Weights of a small GPT-style language model, trained from scratch on English Wikipedia: 3 heads of 32 (1 for keys and values), attention and MLP in parallel.
Each number is 128 + 24 x the weight over its row's rms, rounded and kept within 0 to 255. Layers, rows and columns count from 0. Numbers have three digits each. The size before them is the row's rms in percent of the matrix's.

# layer 3 MLP gate, 320x96, rms 0.105, rows 222-315, columns 48-95
097:150100121099133115137109148132128114132092113143142116118128121163166156116113103109128169163125132095141148115147139129171117127129171129122120
105:117107126126136137106143128125090127140122143140163131125062131163129122123146109121119130165105114106122153117118134156129125142099186127112083
100:135143071114141151146096087131063131148095119166146116096105126123103121152152172126144117113140149148132120139147165133154139139138116104135140
096:161136095126136111117116106141123096129151133141160161093138137163118085116157101161101136133147054112103128143158148124151128124133144100130082
106:149120138139120126089112154127130156140134118074152134153096107124132062099149127125110109114132124157095138128133132137166087111100128134121155
094:133174116153113125116131140163113115138080146163135137102095131105083129159127133154144126120121065078134097134147097137118127109099106143099106
105:177116125139121133158127128181128144111083129154083133140115111130102132137131122149105133092135109149147099129129095128186139124103072137145127
099:180126109125127151142162101111117097137067157172110085093082162174141155132129118107110114173109129122134146131104106152119123130144126130109113
102:108125158083159083125148129101194121118079155120137122095091165126162143166070147136138147158149079102153090115117103147101106128127174158146088
093:124101130091087094149082109099104119149147102135135128128136064153114133126144098093168141106176162088115139104128138073136141131063113124093142
103:118135131159171135107135181160167140109089150130115147136112170141118118093149133122128113133130175112118127128149120114092152107129138161088101
098:160096163162094086133108147111124134133143141128090116113125133147111120166157125110140118123118081105123119152155136203124142108132136151111179
097:140154158134160146124064124107142118174102131119165143110070135159091141093137094140096090165112123117134105104113133147153122118153133099095112
097:132062141170102170111085114160163110142111108102134130114132086147157125148110119163143109123139109129127164132139100109155115135095127104120095
100:155100114123136134120124098127109122179129104142185108131135131182155104092126133118135092128179127150116157097127105144118150117114117078129128
107:118156131138145152086107111183119097126139130115125134157161102136137134109145093175135168143093121125121112117144107100133098099153144103125130
106:159130142128090147073124134142120108140142137142195162121138134156132153106129108131108121175155165142065133144130107130149152071091178117122126
106:142151166109157177078161124082112145135112080128088121107093119152176124118144081119117110127126127102140121122153109146165115146128139135107119
096:109144138126154112134146124143112138127102053110124144084160123127150149112155117087086139180116160148108142097121105128115121136113149138122134
102:147100119122124168107103156077095131150122115115163134141104118169096135100154127128116135149163155101131103103113137138153158140122136094150143
088:104100128104082120126087141168157110133090118147177157137168102127132118105100122160149136165127077118104117129142159163155127136139151114145123
088:100120104140133143109137163117171119139127086109105086078124096095138092165130086140160142121112104076127127168095173109118140124151140142106112
097:118142107079121135142125098136151154114149080145104115132128132126090140157151122151135128110092143129116141120088110158166153117129106119113101
097:097111112132137114102126100134137104079130158121168121113143151207112133140131113119094102155175096122081145147148141133131110136160135133146126
090:099101128168095112126104109176129144158123135108119148151130131127123144134132126122169152126133152148137146127158109132140187128167119124087131
095:141139109145093098138139122115122128102100114166124142114156127176152111155128186087166132109144134160114116117145106100125127135134109103097177
105:127156146136143125086085155116148125140136149158130113101083131127126115129121106102099112134111130085131115139154176131106141101161113064117126
112:155115143172102132096095141114115131143091116131160093142110137157103122107122102113133130146105135120118134166094104147164124157095180154123132
100:110102142129169160130154105120130094139096116121122153117103133128127154147109137095144093151128158115126151125129103143102116089081142158192161
100:126088151158133160110123139142084121154085136102155116124095102095100097122093106176090088137119118098121133138142139108166111143096151126142092
097:120103134170150179125126132149133125112133124124170188091143139120141074134122175099120107142133150121125091102127112130175106146116162141125143
091:147137181109163125114111112095127124111109148129110102123127140145102094154077140164144147145126113147110114072123136127113099093146144168119164
101:120126083147124129164131141112142122125124108133146113146106155179097107163133131075136137129107100088112135130078157123129103141107148127078099
107:153112168137132111152092149130147141145120119128125108109096165110113169154128139101113117129114141106159127130145128101105148131130138130113108
098:105118152135140118163129122122075185086141102143123138140111137146129125124169111185139109125167108135101105124123111162137133085124121118167140
094:126120118094124117123081157122131113160105110131100135112065120151168105115139161150134141155119130103099179156122133100108106153089152129142125
099:166134135077152162117133118123121128117127124102104146091077165135121127118129080109122120168113126147096134135143117120136108105140150173164129
107:135133129097116173139147137146141149114103098154145126139105100126150139157128094131095093096133110100117088119176119121105144127097096092123147
107:186080124138138100163163185093142134122113113126130098118111120133183128155102153117123148170099100127118141106146141155159138096117109130111155
100:129154166142140118088154144143143146100101138163134151138084137109122122139138095109118170126147184148124166089144089125162098131155126147133095
108:142074132143146108120083176179135117087115167158153154118127117146159090157119131091125146141120119113120127133102130131134173132113125158104133
098:113114116122118105132120092117121127112105085122157131156060120142174137138135143131146099157128106101146133061121103107153096113103175144154122
109:145143128153172120114141173117109137153144124157132138104101117138134133096123104163100087138107163074157091118108146140149092135130157139123149
088:152082158165141109161126119127104166141125154133112162120107105115091166118123109157145114154116130150100101114172111089137144137114090164114132
105:150128122122096135096135142142164156164142113160127078134128132148101079102137131133104081164137111139080079138176146138130120130167148158078106
095:133121154105131112146154122150142137176137120146164147139138110161131128109079129085085099136136121115118121152146103091145187118128137106119104
112:134127139135104130134125155101111126129130087141111096103125114170146103159139086111100094122145137130095163149155165092176184142104153111133140
111:114125147100120096126112166106112096135123099163135156125113120135106127117132143168141085196132105154103124137146128118169124137122161102114144
097:136110118140137136122078126125135126103143149154184134096113156119108095155141117103139110169106128091135117118159073112119118094110104162122120
099:116140126163149137119122108089159115117127079113168165120142112122142123090105131152128122149124125132112175137091124136127136140175130195078107
095:144130120105128147169129125159114147130131156176145081116129140102177098101157166091148113150111145180098112113102146084129131094081115147142094
094:152152172097167072135136125111087123145137171139107155125115097151169125115121120160123136141125102132099077141131103106125141122156136111121141
104:108142101102133146115137140125103171066093103130134145133153113155122157205163130134116118141123143151122168098137114131095105091086142141106151
102:132132188121168107110091158114103118085143164127143165121133129153110086130138158099114041128090137110112140150139128097171141108112146177133166
101:121188156120123143101169125121137183134091111117118134103096129104148102149117119128100133121133098171129101145143132114096081100145166114131140
107:170099173150115134102077109149127101095133139128140116104129144121150097132090119102142097097130107134107132098170156116131103115141169105100130
096:130134172073123121165084167092133136130091100151142129127144107125114100129109102104094118097130110157146124127157119125102133064116118137070138
099:152196128139170168132150112159135121136107095118140153118114121125131148147120119111140160155141131126121107127145116144122136119176130129120114
094:149071149137121110113072183128141138140117119117153159150134131135155138107115130142116142108112127142135112111106138163126114151166135128129085
104:111128143123138113085109143126110136091132140116148153137141145124170104141098137146150124149126105136164116126098168143140179084112125180095105
098:103126140105133136123117128109114144129131115123145115153119071174151092107078098147102116185131155107146122115146108104092157134088147149132102
091:134139164140109124124104133104120116137140110146118092150121147140137126137124073154108122167088080086118125180128167158151148109151146151166137
095:180129097126190080138105147106100131082117113093141100098172127134113088106167116124124164124130115128149133152156134133148172127097163156122111
088:121129094093109102126139113162088119140094123105104139099155080123181091152169119131123142151131162118101118139163099116117100147125112130122144
098:106093110140168115130089144130104167123085149139103153125130120130093112114161089137114107103102134105080134145127110152106124149134150110121121
114:165095184124126139138092158123100100141112114122136128090127110123119113143143074169098094136120155109146125143127132126140099141098103157112129
088:145139125112123154124124161137149130102120126123115150124141126123157154096163102113110078122138099138038134172161124140117153131147134130096131
104:151120112127125120144123127102092162105090105130144138114117132156173133183167131127147083145080143105129089128129143131132082098133107116134121
098:111141146144119138131166107110092135084168111128084153142139168140114117104153102104115140094155106125128158097134124146111147109150143096110170
100:147112134119151130132098154149145124096112134121163118146133116116113155111121117138068125141163139164112072115160161102163101124140156137084188
095:109129127117134107093132145117122155128130133139156120125119144164120161179178093141127141080120117086113131090086115136163129156097109097127117
093:136138115132163151130132101106071113108116053131115171103124124150122148118098142112161145145144179089142147153091150144138142127119144097137179
091:093102130127118061075149142135146096120128123151137148105089142170130145126089123104078110134138086144147118129127154102192133109136158119110114
093:136096103091125150123132096114133129166117127128165120102112146138123078131146129150074132153120121098085102140163110114085095153174125134098142
097:103121103120131158128141131126097128136120168139133095167117123137150116127070104089141101154193146166113138150157130129124153090140134161101113
108:121121153139115181101156160142158129103112113135127104177138126132129132144117084139118100144109124161142104134155134120186118120125152137140080
099:109126113101145118130117146125133158112122132153119119104144147119121064160194112142148079158095165117149104184117114116100145128130140151134147
101:150124162100111097148088156099132141135120126174093129100153137124099172186103137099118145129169149127117111117122147134100176118150127110109147
104:137123132109113126112117157112081139063131116188138123155136130161131135142133143149156118146125127134105141188145133109148164132154118144099099
108:101117128106115112133112142148133121108117136137109134109134120184084114125144068132097156120133164126124097119149163123079113111129105112118146
109:101143091137098116169115107125132127114144127120113163108038128154126143135162132122153127145123117137105153125107121153130149135126093161083139
098:125139126138132170116136155153141173086121139154150147138136117126130094098152133140086166155110167103150120110115102114092142121112115113102109
099:127138156129154172142127120165125135128141144128139143144132128119132136107156153117132065156120182163119130142113138175164133157128148115112095
106:135126091174163116101134123103070148076109119123121133151111143137099132159112106120069128128174100140140084143178144148113123101148119162136143
095:117107144125122145106159134085111131160126131118108109091150152155127122166151077127105169116145130153126121103137144121121060116156159115105114
097:163143168141128100122137127142143119157109076120124092147133157114125130159146130147102117133120097138148169139151107122097129117093116112102137
101:117132155151130170122102153161104131138133113180105107108163141161114112143145121124120085123155142116134097178081157125137128122120141121068124
088:145110141113104123152103146094104121142115081130129105154119173162106130142158104133146127130114143108139150087092158125102111141116111153110075
093:107153120130145115165070099147124144128125124129112100140128108147122112122108090152145129153116130134134121108098128164102103130122169082134130
101:096129104117158124106115133155124127087134094117161133093111160095112135101140125120138115143142098107172135122177075108146154112119127132118150
098:115103114149144140167143103139145129152106070111151132137079150112142119110126160146123101080135094120110156134143174108102121137100102145114116
101:113094156116126137118091115138126114117130137133168113152123123112126113095146110136178121122163138136082138141135116127098097130159138125090083
096:083123132139072160136101087136104128070107132161164157123125134150167110093121104107075146116133131106144134131174126122151145106120150153111146
103:139122142108120116129109156107071129141080127119125149110135113101126131168101138127180129134157098135121116165106101118165123084124141086092158
# layer 3 MLP up, 320x96, rms 0.0993, rows 222-315, columns 48-95
105:120174142154148110102166173153103108134109122149117086094119143097136072118101132166118133154144140148130138129140136135117094163163091103137139
099:138127121118127110141130117136140104129154128089133164137160154093143154150160144141136120130125092098139100132126117133147107150090126118074134
100:115087129124135132149105119143107139129136079110109169118160088151141099070122122135115192084146136136128123113120122115111150137168170098144163
100:158171132126125167088118099148182082122164110078136123144095140102145139127130082111129146147129115097141205141149158114109130123133114104158117
098:110126150149164139126115102123107154113150160156118152119129143109123149101094158141104124127135113141168130158180103107101106163137163076103133
101:170098124118130111119112116101178097118098113117131123117143075118124113126148143137095129114098105129131132148120132134117148136114156121140112
094:160091147154097118120132152100160117107153119114116133079128123154078102101136119097167165161110095143127120136107149162111145141149158084115148
102:126115064142081145137141098115191109111145134140099109114113141143150117163099188179120103123152128135150123156130168136120124113110105154115131
108:143111167139137125143107141147147167117134145127160113162092120132111121136155106151132161145114160101106084175141111097141140159120162152145130
100:110122133147114146122131102074158104170132135150101139123090126126090130135144167130160059135122152130122135147133103137104115147163139135138154
099:143130162173087155146134134107118127129140167130134097144094058130122125092150157098112093136117068129126147182113165126161128128137119142115137
099:188145133183122098138098113091113104103120119175137158092153209089138104143117148108150157117129116131107117139104108140145156158138130129115153
108:165116136102135117146161152134148086113135108149095134111096096141111118139148121130130144111172100153146114122117122185139132126167131095097181
094:135149129115130137143136151158141148131113132101148146081095142121110122094094128127093153127128164129124134129119178095092143110100147150108158
109:125124143129142133103119140127148134100112082121086153143082180145137109148116087153112160128131153092122111113134168134082100130175097100104178
103:129113151117147133122167096077138158126167115117182133163110110093121123125136152116136129155138136110145151135144117087090147150132080127098176
095:151125097108121120119150166134199121142085106126135127137106098132122126117118089169144152146087138107156148090137116144135101103112133142132125
093:127136109150110128129149152098110143157154104123152114139102118150141153136129116150126105131097077132136082150094072126099126134122135130134093
093:136112131124113096168093157059129110130169128139134200142140108136140131100123145137118144152151144128139174163104149138114146122151107070182120
096:120106139173139137103160126140137143116139114094144158125162122128134127146110127172134144136098132107140110063197122101137094113116128152124140
098:145123112162171077134089120121154133111133084142121142135148119128171139129128100128145077149105128160082152135117158155105117149098136111118127
093:109110128184111094160093113123105113137089163126123162092116108148123155152143150094112133123105153184176165109122129127124165124125103144124113
095:111117158160156115142110163112129111105116147129138150114101165168158129201115116101166124144101128133143137128129112134116110115119137134132089
092:143111131163136112132119172145171102128179085139145122108133135078117151150110176100136159116159155075121163082151130100133115152117148147123112
092:134117161134100075127123098133141131159159133104141118138156118150173166108108111155147142112184164138104152085113101130146135119127093070115113
102:159166173125167124088118140135102085115150138096114123113120173085141130103134138119106079122106113130116119103104109089114151118145167103104140
106:112095150089110135142151128108142122127085116104086141169155115103103123199108108161142137141143135173153132149124111112124092112113155149121134
097:148111080167104100117121123114130156118133109083140129159073106137114121116138135090125138096136148140160110059115160112125133138158109111156094
102:153118121133135138099125117114162086129121144075153188126124112086139087118114144106099160127136141125132138170142154153128126113149087163129119
098:118159123115127118145110153150113133152101081144111132134099074127166120075131132110117140120091128106150104186133145125157125136108133123098121
095:137130125162140126130146112111087169149093131101150097115115092112134094121097089127142128086133120125122101142132112137123148072074113101156130
099:130048132106089133114153092131103141110101119123139145115166104106106119174131115130161122135134093148120062094125109153130162156123134080094166
098:185139133109127124143097075116120094129094131130140096102113097112110126150148181120099119138111086145140158170123117102144148153113116124108089
092:140133145154137103089077168080114106119141136121147136128133122147096087090118117119123117144131156135105135142125162150093111114134074136091122
095:186134134107137092128104122129124137154106130166106123153135100147108124128117110088130167115147148086118121116136159130112161152130076148132165
099:159094129157149156107103132126111098175115137146111136120128069144122148154106085152097122148113114112138115139154112126095134132101163121129134
095:120146145172092131139123129152131153092122119152115104176126125053146067146133100156103148092141109126128133085130115107125098126099138127163155
102:138138095101142120138149113101141145101151141128073127127145132108144116129151108157162098126136105155144168121121142154087173094107131141182158
102:176161157139109121121178119150133118086179124106093131101146112119119069121103175160097146119135135119130129138155158107122113121136133093122140
101:167177169113148157124149087155139121127107130100141123132110160103118124130111129126156085122098113123164151134128129181168105136125115150119138
104:085136108121141138168122123100116134128118140106091113167135118117140128104177141160135126093120157067097155135118126080125111158136156115147096
095:145114133110127161159083139123122110140139135147119146146119178127140095121177139085096137115120137111140111096128091126116140123095131137128131
097:098165101155100155113144152180130128182110110179148105127112069107156134134095110149151139130135143124132115129122125120130156129084107175127126
094:128083123118149079099105176110142120105130150073142133111138149147102119155123108171122107113122144128122141116121137118116138138135120139170188
092:155087108113121148114154125124131119108136149099166109138175102075111076157149156117155146087157103134136129131154148139133138090156145096134133
097:129168111134136141114149103118135106127145151108140137116163151112098161112144173092102101076139150121117130151109175128108132145113146159089145
118:140150151125105128105154104132088121174129135135179125138112108089134154132179151149136102135093126152151117109164135111081144130105098135093122
106:118082163143127099137141097091122137111107114115153165122160122135128136121168120149108106152104135112150143126087128167069099104114146063123136
108:153173126175107142124122134153125171129151134139115145085132105144087127130144141145137109090133153111119121119154110092150150110093095089130169
097:123150143123182108092139127101169147123121172122135113145124130081092132119165095150161113085109143114162109165122124162158163180099124153144145
093:124102092111144126131117186138185137123147134172148159169098126151120094126124140090123164117115154113122125127150148141130143099119080140112120
090:178088117103078182140105107119144136132113115155129140140123123121101160122150107152139118159116108157137111064125133153133099126159123106115117
104:132145121125122112166127149129126191135159102139183164159130113146111111125177118109095119112147126146098108137102110124138162125102154111139101
098:118127142122159132100127168094170116138113139128144127130101162119083091106125142122080143161143095120138156133147107084115094075123160154098166
093:169182100135162124121138151108165129143119086135128128128086081147144153110080121129095155135134185110100163098163114129136126155119112092172159
100:154149115151120108161149123135148073163129128128106166105103072107130083158146178082130150199117140101139141124086104121174124156094134135141145
100:103180094197127143153142096118157135105147102137113168154140175114147104138098119103159081118130119131148130138121116130142103148168104131150136
101:144166139141150117112112106078141134109106119111152118109125134137136163136119091122133151155120143116134138117157140097122157150154116125145170
100:120104090108135128148094112153142127092086123138153138099157118216154103126090103121165154120139155156124137161101139131155081127126113115149132
099:125164138115094130126118078147104119129128143118138087145081111144181136184167153114138140131138121095126123138136160138144120106094134131141122
096:161108136143138129102151124139158088151115103119110155079113104160095156078167140114141099132121127112086134122117123171125147115166137150121163
102:134104100135110131142101143179140117154163090139151097094135091168137079118108148138152092133108128087098150110175125121135158110087179141118117
097:086117143133101137112139090095095141143133127098112159142107106137104165196148118133113110111098123102124131149112100079186122135137147142135124
092:139097190114122116146163135143131155126088135138116117150091098116136132116132130122102111153149100137125167143133133152100112113139162145095107
097:114111092104118112144153177138153114107079179133182132135147144147126155109124143116172108106142115118118120093142103145154111144146134112143150
105:128158132161121094121094122154088112151145174149127060106121128093126172109148170153139154141115109144105130106129119130091109110147163127130111
096:119131094135116103114142138072138150175140119065159107137107129120095127135112157097108121139120170093093124142099127103173165125094078144130140
107:132122062054105119150161143140136094133154173137161149145108125097109111108126131163157104131095123134133105118122106142120129110114085095108120
095:155123146116117125123119091144121158104120109167109089111129157090136152058171120109125159139125157122148111109117105148136158193113102095141130
102:127177171118133126102091123072124128158140112117130128129159116103142108162122110115124168134163143159128154144055162115138119131112121162113136
096:126123142092176148149132087095146137158152101153145133138162150147101131072122075151118154131135124141164124105137149106141126102149148070131111
095:127128099130134135119151115106100129151140071125142115156091149103140117057128105162131148130132118116188117100126128138129153113148122142152114
095:136125123107119110145111096118136162117126089176135125142095125157121143111160105115116126137145117154129129209159200143124124170091114098103138
092:149157112129150093158113179101186176109129066131110146107144112111146141147161148121130078106114128138150138153121141145164123161106144101141106
104:148108124076139112111124137079112160145130164095129139157107077119103105153132087083114136154084158138106120111122146143121143132138119180127147
107:183140129161160145114133114093156098144133131146138180113118115172148059118119142110140086114140128133130125198114167117136134130141083143133101
106:114126147141137131089113141173144126156126141131142114139143141106117126133144109111121138109155124129153097134134090163122198142148106113151135
101:131149131132139094099114138154153137117125137115108161151135128105104112158103213092138088124124125100137146163135109149147140115128160146110090
103:136150191103131139122112154143159110139092169133121154129112138099091098153150116120173100099126127137150104119114117120144106158141115152100114
097:134108125118153144152152101049159098140162129108119097141082115162136136168137106096154140153137105104119114150117174115112125123107132108143160
106:082142130103146152086118131143131145140142104159134099189111118139152133104132130119120040173123111084119116123127081123135125123100140148174090
096:162139093140101106108110135131117084108148109145148125168110103163182120126145161120131129131129103112150135159113119142135103143121126138151108
097:113109116171143151111112156155119125136153077141104149071068122199132117095090169141112143129134140146136134142126158112121146152113108137134134
102:167140122146109126113165126162160109152128109132103132136112162096136140114125101129147120125130127111112092113133151146115088150132093123103117
099:170133102102126124172110124154142121155127137134193117148114091115118085125088148123158145127096114108147124091110100143105099158117156127110155
103:119099139120157135087142120113100133075156181101113149101120100129112151117140094158133167100155128154096103111142154089158127126158165155139135
095:130158191127151131089128140139135096154154127124149156111160094156145102085124149092127104140120133105114082107162092155086136176170147134133141
109:128109112113135135105102139142125134110177107108160145169125116160118127107157065078129152074145126110150156102179168138117117124103117128171102
097:130108142106123149104138149163116132131130143168136155121119160148136167132136136175149154118136097105125170087188146128112106129109119072162102
100:128136155154124116174098144097138116156118124172078139126140128132118111178103154140163106133136117136112138117136113173135141138095162098163156
102:103136115141139122114157109133136117145061105102091125139121099130126133122180122159119134074110114144135135173137142059144133142142099138126136
098:150162115104136164130137120111101110103113154198132141107139148098082125101126124150098150112112138182112120159128110112157149105122084151097158
105:110147092160141087125107131113137135111100157117123127169125122096097108167120094129156113141112148131149173118182109137103118090132136147189126
106:143137093128159169152137144104126134134133095125178141120162117146109155092117133105122136110155127134117104157135168150116130158163119113125116
# layer 3 MLP down (transposed), 320x96, rms 0.122, rows 222-315, columns 48-95
096:094114137150116145171104118144120101139092126124115122153152101151161190152152100138110146163077117116140132132136112131085171139106121144110093
101:143109101141111112146172062132139115098137102123154153154124128192121139106089165111172123137101094148090149139109139159141135121084148108104137
101:143111114129112107152117144141129089135175120115171120112169133110145124142146149127161108116131157120113113127132152150128119134119126119103107
097:122129118184118163149147113104110133154120113115140123102094120150130148148125135144083118109104077072164087125153147157140120173097154171153098
093:152103108114131102114110113139151083135170145141140132197129150107112086090122117106139142159110148150099141130118116105133109137120153105098111
100:162155115085123140144111149115113163158143131063092121112159105113144092157109193129112112128178160125132123133143127094142115106160183139108131
102:126129158053110133082088142128125135142154139107131163113151170142121177155122122107120140119131126160112146115107123155106128127131128124096127
100:126145130140086130143163147089162137117138118078104156197120151169093108113147095109124168132110093136103126143097091182146163100159129150109123
101:140111142125109113106145138095127087148162158158109129085132134135119154111128162149106117089045152099190154140094153151171101128086144091085139
097:109095149121148162138105133124149100122147112146136138133155155119097128132149122183145110132136155099077116176138117136093112106158116112154128
099:132146093126139119114113097151145148194132089129160123102126118151096152181119098122101110122120107143109141107150140163105129123111140160168131
098:123124122105167125150146134137166105141082094097107102148106129141135108113120143095166150143168103115162204171140098137160104090137130091099092
103:091135100128121125061127137180129130161143179099114133157124144123127136146109152109122120145113132106078116124099131081130101140158105127139137
101:145166149127120148081131103132123113101133120139118123099123131080118151123110130096152092121176163133061139139097123130131116122139132126113088
108:125136123131164137096111113149110152103140093117111137132167140109117128122129115113134116120211155081119122132121102136125135125054152139093151
103:116114107161134066100153139134128146138181112151121127177122139126139105080124127138136137132122114119086141093114146144132094101133105145078144
095:117137141163106181116124131151088102144145123099106130136155149104145160153146088170121142103157117095100114151128127123082139128162079078166136
094:093129139157130108107100131075111127140100140145126145129104124135148119136060163123180131133142139108157142115111105126138103163163138153125114
096:121156133140158115120161129135131114097096124119152103119069130133087133179133144106185094147134111124179109125174105135105147117121119121098081
091:144081130129155139108129131111091141150101073139170130143131130149147114132108098106133175137164158094121113129122127086106149141106123122111108
100:132138136140108165137138147159136127115126140198157119118107154152131117121120135148117116115127139112089162140160098126147132096203095124129155
093:168127121126142145115128148148122111086171111100124122137122123116125157153148090116118072105179195067108134119124154134158121105106115114089142
100:138104125112135131140071154122066119131133136138151128114110133150124124131169137133140142126136176097124115110143153146131171125049129148129146
094:172141141159102142125145110106096146102138160167110126093136113114127138139078085120090109113114152149204126133101112128106111174150131148121081
096:167141144084163140102100111111134111130137130143137130128117153123119141147160141134160093124066123129130135116101136078083107119169124102142108
100:127117137119122131137133172158125161122160118068133127109091143164116160090142143141092109148126092118115114181122139111136103122147154094158105
099:128139089090135131124136112157134143129115199103132118163102109162121161160177128117174126134123123146095145085118120124090134102093133083116134
095:158112160082126147147114118144123130114137151200146119087090135105137148133137122132139171107130153109143123105139114121162090191135112133136115
106:130146133123127122151152140130118109108117152087139126098114138106121147073104108129140145148147150121102156172124151143113120153138136097129149
098:138122156150143077132119113140121088073131081183123093112180136115151147134159113112142133113156160147175110141096122116116087122148110114104138
100:160107095119122138094121117142117133169080110084157154133118134119153071135108184159131111153139146161160100081109132123097143153104123161142139
094:064137126108119197175158149195148121124132127138135122165125090102133129113160109114122119089178127111137162146133136133098117085121141159134165
101:144132125097127105095102137171101124145115148077160141113138149131121097127156124130103157133170089082163125073092127127136130087123138143147156
100:110144142141148123144134123143148094158079086164149116108094116130127119136117108122146153128154137145133123122074087108125112179158137148151098
100:108088129138137136139112144145119151115130119106091104140133108135118130141136112090104153123163155144193139067105160121149145106184087117122097
099:143129113127162125119132122086154146151117154139093107107135140138157126120116154160132149130120138093089124113112122129094117125192089138167138
096:119129113163107116129090118109106126115141107135147134152134108126123079104155146120124143141128077068104180149137104132144149132103148131169154
103:146128131123130173165140125085073136163115170127123114101137100092123141067148092124110130104190100169116087107144157136145128111107120131155125
110:077142168104126106133121152136119079164097131127132144117179120108109131159160087168122158129152121139142100144132092113117157150154143141138123
099:099140130130144156122147136106129142179119141155109131143124102108145128140132076157095134097148179118138141129102103065143135155101140067133162
105:135125130100158108136133164099160151069132077158138128146132109085118113164123139076110122131132153109146110139147123125138175115085130142139153
092:185126121133159160126139141112094134174141110141153130122097162169115108158126191096099097162132163126121093127085112117127154138149118173110098
099:166081095104151134138139116127126117150129130114107168111155123147110121145129126135094068124065136173149111131103088133120103121165127082158113
096:109162155094142116110097112127156120087130108103118132136137115118171114139116126103151130130118089111150140174094152167154110108084152117146157
099:116153129161125117117122111131095161142081110150113137126125166149107134131108106129148130143077134131193132153094138100116098127103159120102133
095:139078117157126138127121138143147078109157144164113124142120139094129129160130101117157122100097120161187176137097160152093100152152137108106136
112:097115151118117086115123162117116128090126108167129124124146128155151115126131118099100136113164099188137116126144153124141145054136123166133124
102:165145100100120102122096166178110164132129143167107110134119154107115125141092126126136152112131125145177112113164128131110104157140134162112156
105:110109118126092136141093147113149121093141141188119131125135170093141117082143111105130148166111142115067146100113119123121119114133109142163107
102:168147114137110172150114147100098178133155140171137147141118121160127138099129122079089140159142121102102138138124134126120150105140127105120131
096:110128066093118182176108109107113133111137119109139111159075131131098123123115121146122170103131142157113113109125153150103147145117138127117140
093:089134140125135189139150104153201100114146152150101112090108116123127146147123093140126127109141113094169139156126153138148104114130113138121091
106:139124079100107124098134122152115159141124116192096153129084150109131117124145111165108182130165114123131128138120133148139127150125089132128117
103:103142138142126182118174113111097142139103102104158099125132137059109135091135103139113089155153117139103138108125115150126108173153158120144096
094:144115122116138174153127128107122111153132146127145189112160129122135101130125149154151106122147135154149114108173078134115126129138127120083147
097:119100112122163126075113111097135119134129124136132128111151131153109109131099082171128113108170161098115135138158103126124136143124097155128064
099:136148112127156152170154093148141146104144111132174166116108121139113155126141169112112110112090155122175154144100112108133133147092128117134088
095:152125126143164133147125155153123118150154140083136153165121128140128148130128115126138108138097097171107171178080116108130082175159116125135137
104:114106150128147141120124141159123092129130138146128126153130126160120113107138137111137134116075158146141148133115103153091153120168140084130149
101:124128137137125117118119106128127106124110191122117134140159139162116120124120134128126152126064123117106161091104112114155116121165152130120117
100:134099145125132146150077110122126131110130127112106157033156118123133130116171122138132107133110132113128101162174133124154126091072132141154178
103:132127145156094124119129142147130132099120157152153151165166123123134135118091085131137127123154139099088130174095078135134121131160118149116135
094:098089128134116138116164131131116113134130142123116127165138115149173153157145119099141123134118126072067118132110096121128117123140077121140119
093:133147139107104120155123135122181138129136148150136125112128155169090115126162160100086120145109122153128081105137105143143113126138115110117119
103:144134101126089076127130137152125114130100114120152094149072165145166144129154119121140142137112130150136137113114117135133147088100157132141117
106:149124079094143148151146127128102105122119125168160136129135153175135147102118101160122097158125091164176136148110149115144158130137091164108087
096:123073180146139130124116120160135184146121103120161110141136139079136141118163175150096157093053148129086097140133140129125170118167127129164138
106:092116160132171138113125115171137162123100088130103117111121104149150130121152089098155115116143160157132108111136143090135134151143147117105130
098:162137141115113152192148124146122133113094108101128129103158112130112152112104108106142120092200168119154141138150125127104154140104107141112091
101:096121109152115144124121136126142115129107162118148124147135099132128148144162068127150139131136076097164127136158146128077165132147102190141120
101:135161084136190151105133110160186110126188112110129126109118115127104134099141125141120132147170081096157135186127149121132138080131143097124129
102:181095093116144128114118166144147118126161105129127142145116106188159167110068163090145103111099092132190131146092116142129143101121140118117133
100:103093178132123123137173154137177115130134139146127100119116123108147072115137184163146151145173113142109117084115097139157132168155139142141101
094:116128129171148127094106134137149110073147137114123153147086162152169108141140061130129120124101131139118119098146145088129109153090116111160146
101:128118138126171053116110168132131141158139149096103118136076161120124079116142102132134132138186101114101149079102136151153136155179130120137134
103:104121176136136118150090084131117132168108083130111098154135122064119169140061107153151130132136162116105118064146093138174141119103121114131138
107:118115093169133118114141107127152108161120157106136107129108135141128104099114113116113145112132120134141165131130177139109075118129096122136176
100:150130107166163101112135135118102100135066141075150127148082147142119090161143092131143142148100120136132128134110139131150124155147139086114124
106:128160074168093137099163101141161135161149126093102160120135118130120103126130142140109113123123142124096122160117142137140123134157115089102138
098:129121112145089104150104137135098086127141138124172090134158169120107126163126106167122164130098081124091166110112158132140133118105174202146096
102:114190078133119165098072149143112124126120132108141104099118136156116167088095151115128094112108105119161141139128094166142111087096141132142113
095:128142146093107105120132143141082151153120149065116092117130171169117148115126115139109129118076177146124158153132123094106130113201156142139124
099:148135158102134131129111124119103129089100160115120121126189109117152140124118064113140101102133165143134134118090142166142117092149146103134112
105:163184106130157143118107111175120121133121095127187149170112113122154144134123177151101145103095113156083123104114123121093097166083120148106143
103:118114114113138194137103123095135142148108095136114095153147090149103150152109062122145138114130149125125114135156141120155132146105073142122137
102:112127085116137122140098100118098134137166105174151116152144168146147134117135150138107078112082131080198090101093086136133137132073152101089093
098:169109116193101101088120134118117109116093160125133095103087139097157076128116089184147125147135111145141135118130160143111103111151121100127145
098:108108177103113099153102109150158099202114091171138134160121137159102125122151138137128098110153147106104108119113087116106122119121113125109133
100:114134083099094147110138114143145088125127130135158123119139112150169138140106109127131094142107136096087140115132117154144100146125113094117157
097:121129176135090157175131111162174119158124124136098140078110153073154126105143118091144169137122156144092101096139130137121166139149090135148112
103:113099122138153081156151110088105157102101114145139105137178141150130146128141142138146105120136126151146163119135168099114103153145136137123149
092:149164124169133182122098126120103150161145113083118132114144122127139112133117095124120078111174148139114088129153094133077162160132126148125091
102:124116118150145111136112120123122160138105139087106132140093153106103141168124088121152098131080115139106191112114123156052140142191108115153106
104:124134152134116087091161102123124170088114115105084111125130141127156123165141162101145123077148117139110139095144097136166119137133130119135142